python train.py --num_hidden_layers=8 --hidden_size=96 --num_attention_heads=3 --num_key_value_heads=3 --head_dim=32 --intermediate_size=384 --vocab_size=2048 --hidden_act="squared_relu" --norm="layernorm" --norm_place="pre" --norm_eps=1e-06 --positions="rope" --rope_theta=49800.0 --rope_fraction=1.0 --qk_norm=true --attn_scale=0.198 --bias="none" --tie_word_embeddings=true --parallel_block=false --extras=["some layers without attention", "local attention windows", "shifted keys", "gated attention", "exclusive self-attention", "value embeddings", "hashed n-gram embeddings", "an embedding shortcut", "skips across layers", "capped logits"] --init="normal" --init_std_qkv=0.051 --init_std_o=0.0128 --init_std_up=0.051 --init_std_down=0.00639 --optimizer="adam_variant" --learning_rate=0.00327 --lr_mult_up=0.935 --beta1=0.95 --beta2=0.98 --lr_head=0.00785 --warmup_steps=546 --schedule="wsd" --decay_fraction=0.782 --decay_shape="linear" --final_lr_fraction=0.05 --batch_tokens=[16384, 32768, 49152] --max_seq_len=512 --doc_mask=true --train_tokens=136900000 --max_steps=4475 --dataset="wikipedia_en"
Each number is 500 + 40 x the weight over the matrix's rms, rounded and kept within 0 to 999. Layers, rows and columns count from 0. Numbers have three digits each.

# layer 4 attention output, 96x96, rms 0.0852, rows 0-95, columns 0-31
471472463420512510477559495553489581487431577487545527502476487493462562494557542495496534465616
438496577506546501462508460508448506568520461508484488500491577465495514502534468468486543492401
499458486460566499452504474448526540512536549534464505460531488475519489525613508515481493532540
503494469544441586505455490527509519431474513479463545476470569497466497559460416561550466538504
512511520520451492455568479470498600462550494493548454485487487505478500466482517532452484452493
481522543528554532487479490530484405522527472557488557542413470525403473519491500572512496483558
499525532517480528522510530587530502515485588442499501394519489592523435558435503470530544519468
497435532513515521468515479578510502485496539514448581504537523543501556405518503427436487524508
540527498531541511435486550514487507538430498511540495469510532534477448483606523504512498504440
477534478458526490493548492515497420588534505532505543544491499542507549495485468477522485547448
476489409563489462537439465571531536468450456465527490458514486475563589558467514411526549441543
512455544527495486466561462482451503490581484522490479507527475512456450572486465466460534521503
476512481464497473411523439546489440443547456517483455460542442520453521505510507464564523467502
526474533425538396495441453503527568544520491407413435541517537616446500519465527531538470541513
507530528520428475504524461434514550535516512538573419463511525503529493506510560469471553495505
401496531559421525469522485528504522512485480448439498591569434458551499517513427541453508533499
514517494490455458531484465476488469459496565447483478499429486520493542516501506465485502486437
451506500496470440525475550516509430505476515486471547516574504459515491458588537510486515498474
491517457554521436492519428524500430498479493519496493471527475538524442509501447562464476543465
522494480559541515521443495505438526540456512478528435527500491537528510477493540520501426522547
565520461512481506520577549452516533511510453447522468450519460533517506481568480558521565558520
506483501541552528472517532561514528490482476525477504605596500500526586527506490495510512463475
469517488466618439554543555545515513450511464496481521509483541512514468490487458528484502423475
495485523514512481518495478444473584521497546473456554468499503471393487502524526483483555430494
488500464510487472541455504573561522455527436484492516554488577536486427505518554530485529567523
499543533538407465561491560467465532497535423483458502505428493502544510517487503559547539431469
577481427522529551509471478539557518505541509507501537478441479456508486492521455495501458517482
416498459484490537430490475537555502520454539515538543486430479516476491509509491547519524507473
544432486537539479518516524463431509514482588493438480543462494498424509495492517459506532560438
523500505411505585530474513495532454481483565527470525491496455478593471532513529481505553458534
528480476513518514431471488567494496464482555481451546477516481433494470458495536510454522460469
500512498499456466512524474526581432459516534426541511521477479462559547444516420466454487496441
389534437405459533554516466550460537506552441529520457535531545536443467499480508459507461415457
593506472514453507539539475460516513415525528534497533484538530549487605468539471523484442442526
484505539521519577447448480483537532541420487517481451467548482437482529500406500484429499535513
478501500519530462568532530456511477471453452477471492510425498523541474471485397537483612516562
399480563520535458525492546535463499458528519520548502461429451563482524498363543491454538512467
498486537540537503470473466513519537541435507481568515466574501482503444458523480520492503452497
541556506517507516518493497542401587486474418487474540518482488498519506441544509416536460541516
555469465539514462482417490481558478531507498462589500478547517452486496516543480555478510480554
530363559471451556458521438548481425548547501534525471461471470392555518517440537501527431454503
514535514466488452470493504447483437528518465456511511552383457547541538521555452468468486477492
413483473470486503465524486478484562544528433486532466525532509529578470483523504472534473505457
527479485520519533520435538479552502545526492502532528536520471513476473435546426516549447458472
580550513503496448444596541462500528505502487515486548534429579447475483529460537466510489529555
470557458524558543466525554484516498531554460468497541452546517465477482451491504494388493553537
450516540545517493574508515470540452512417438491522511422506489547480607483504534520509460448454
535517469482487479486473471475465494456453610514493527515513527528515464545552534529416486469489
488505521476468501508458462481457507509597423537535512489492549490500460449525470480489529470535
475501533489535490561565523518594498511472505495572489510480467477521473500525528468545491575490
489538517472540546494506512444499481481466517490504523488498507520499564539479502537531489457454
500482467511455488446466555399458469435560513563448540541516462479513505483443559498509531517491
544494421462521519572528523473433439477474484533562471530463483525497483534464471474459499504450
515487499471449459455492558505459491507458497482469530462561511482478518469508443492578531486439
542444469433554457559506534556475492476532493556463489474469537397549568452502523487528545542452
558515485451509473527469536491453568497453459538511461468503560494469618594503523501526532525429
556477502551482449523491534525519468513522519505506526494561492494531481531423472547520433494461
490544577478495477553533460542515485564425551496546412523480505435465565458490461529468473512520
473505502509513504547517385481532467517470525460489534567539507539499477489411556478582526518494
476544472525470520488539465510471546535454570499441471487464516468556463479435422438555534478549
503506516531419517616530465497473512569517484503418542516499520482511489534520541505481437475528
462485502498494526563476450435518518470517446534528496571447489484488502474523568469527521561512
431482496488514502568500532540421458477463541502596450460512554441470482522554480500494469484569
504468538476552542479468589459480451472561511454451414528520508495468472449509547451492422484518
477474527567529482473551443544539476487531515567460426472461520482531517484465518547576533511552
479452482493500484477581543419517468499465488492495486479536559499517493447507526564605483556547
478486519464505462442476478456490502443436452548569510505573463510501518527466478459559482562565
531514451567554564529500467447444440418550573429460451463487484486466525502535514517494475516526
528602476466475529493556510569543533525496528503433532521570504499417524497486472463523467519469
475511527504496444513404542479557521555514558541511495497498482439506482444420563515544458436504
442545533481510489500499507472486500548555500548549521490484460452506509545562503482560482588491
503573490498459475422552561587560412544520476491497487525519517543543492496563560491470519474568
564483504479515597522542561559454523524499484449512533440512418516498511489538581560572587482483
497475490461481511484399456512532509531543466460483510441497492397499495572487456508436451560519
472499468528487478465463458479508519512471454502486491518504505453511493527514505531521466454453
523471493548530478507519535508509515555496392566466494457528468537511520475455480485493428421523
476511506534463452481423467504494549478504521503535539502470479561547495447455523564474564548464
462539516568587498429500507444544483521500529498475478539460466479563491581547546455525505511482
529506490498545528496461476481448464475540530491588527559557596485498511555473412503518543421536
473523544487435572498477495499510462487520533534462512504490536572538602529507528525419512558551
617540518512450499454464467433524466500423502489448546471469474508504394494476459456480540473536
507467525457498527489469592543542456523452478565471408529478471509490443496478494476454551454540
428465465561467528537596535473494544558506527547517499538504486577483504516481511407484459541514
471451527494451468443448600527527497529562551484582501516473504480489520545473488462486479503480
530469530469482514556507460566416513432504461503535454524528487442524470482448510502556420505468
531486438479487504472576441401458460540479484465539535470431551486498514516411509519518475505514
592500487477466512587447500478481557508488508543538483562473562496551452487505466558521548515494
524555457460553560461459573454438479505492515537515485524530452495600480448455591482473490521441
519545477543456482561510505462555467409458512512510530445485499507478541532492488486475539505488
480525535493544496484541505544500521460488466439492524557494490479444481553508536529545488434533
497489520519521465507442505459496502468552454544463542413498494517506531507518446462544498489565
437503477477447503448542534482469517402497486497446438522429489525514440588565501481462475529493
591511525473521520506535492464579524488500470529526453518504527469427506452513493531451550520430
497519541431447562568519500483518507502506491494484507520581454508511449486501513586443493513516
515531583445559472463492498521472536445475518495487558482495487534547476479470436558511452521537
526457501552449565544429489536531480464536455481556437486465513558450449483522494459468487520511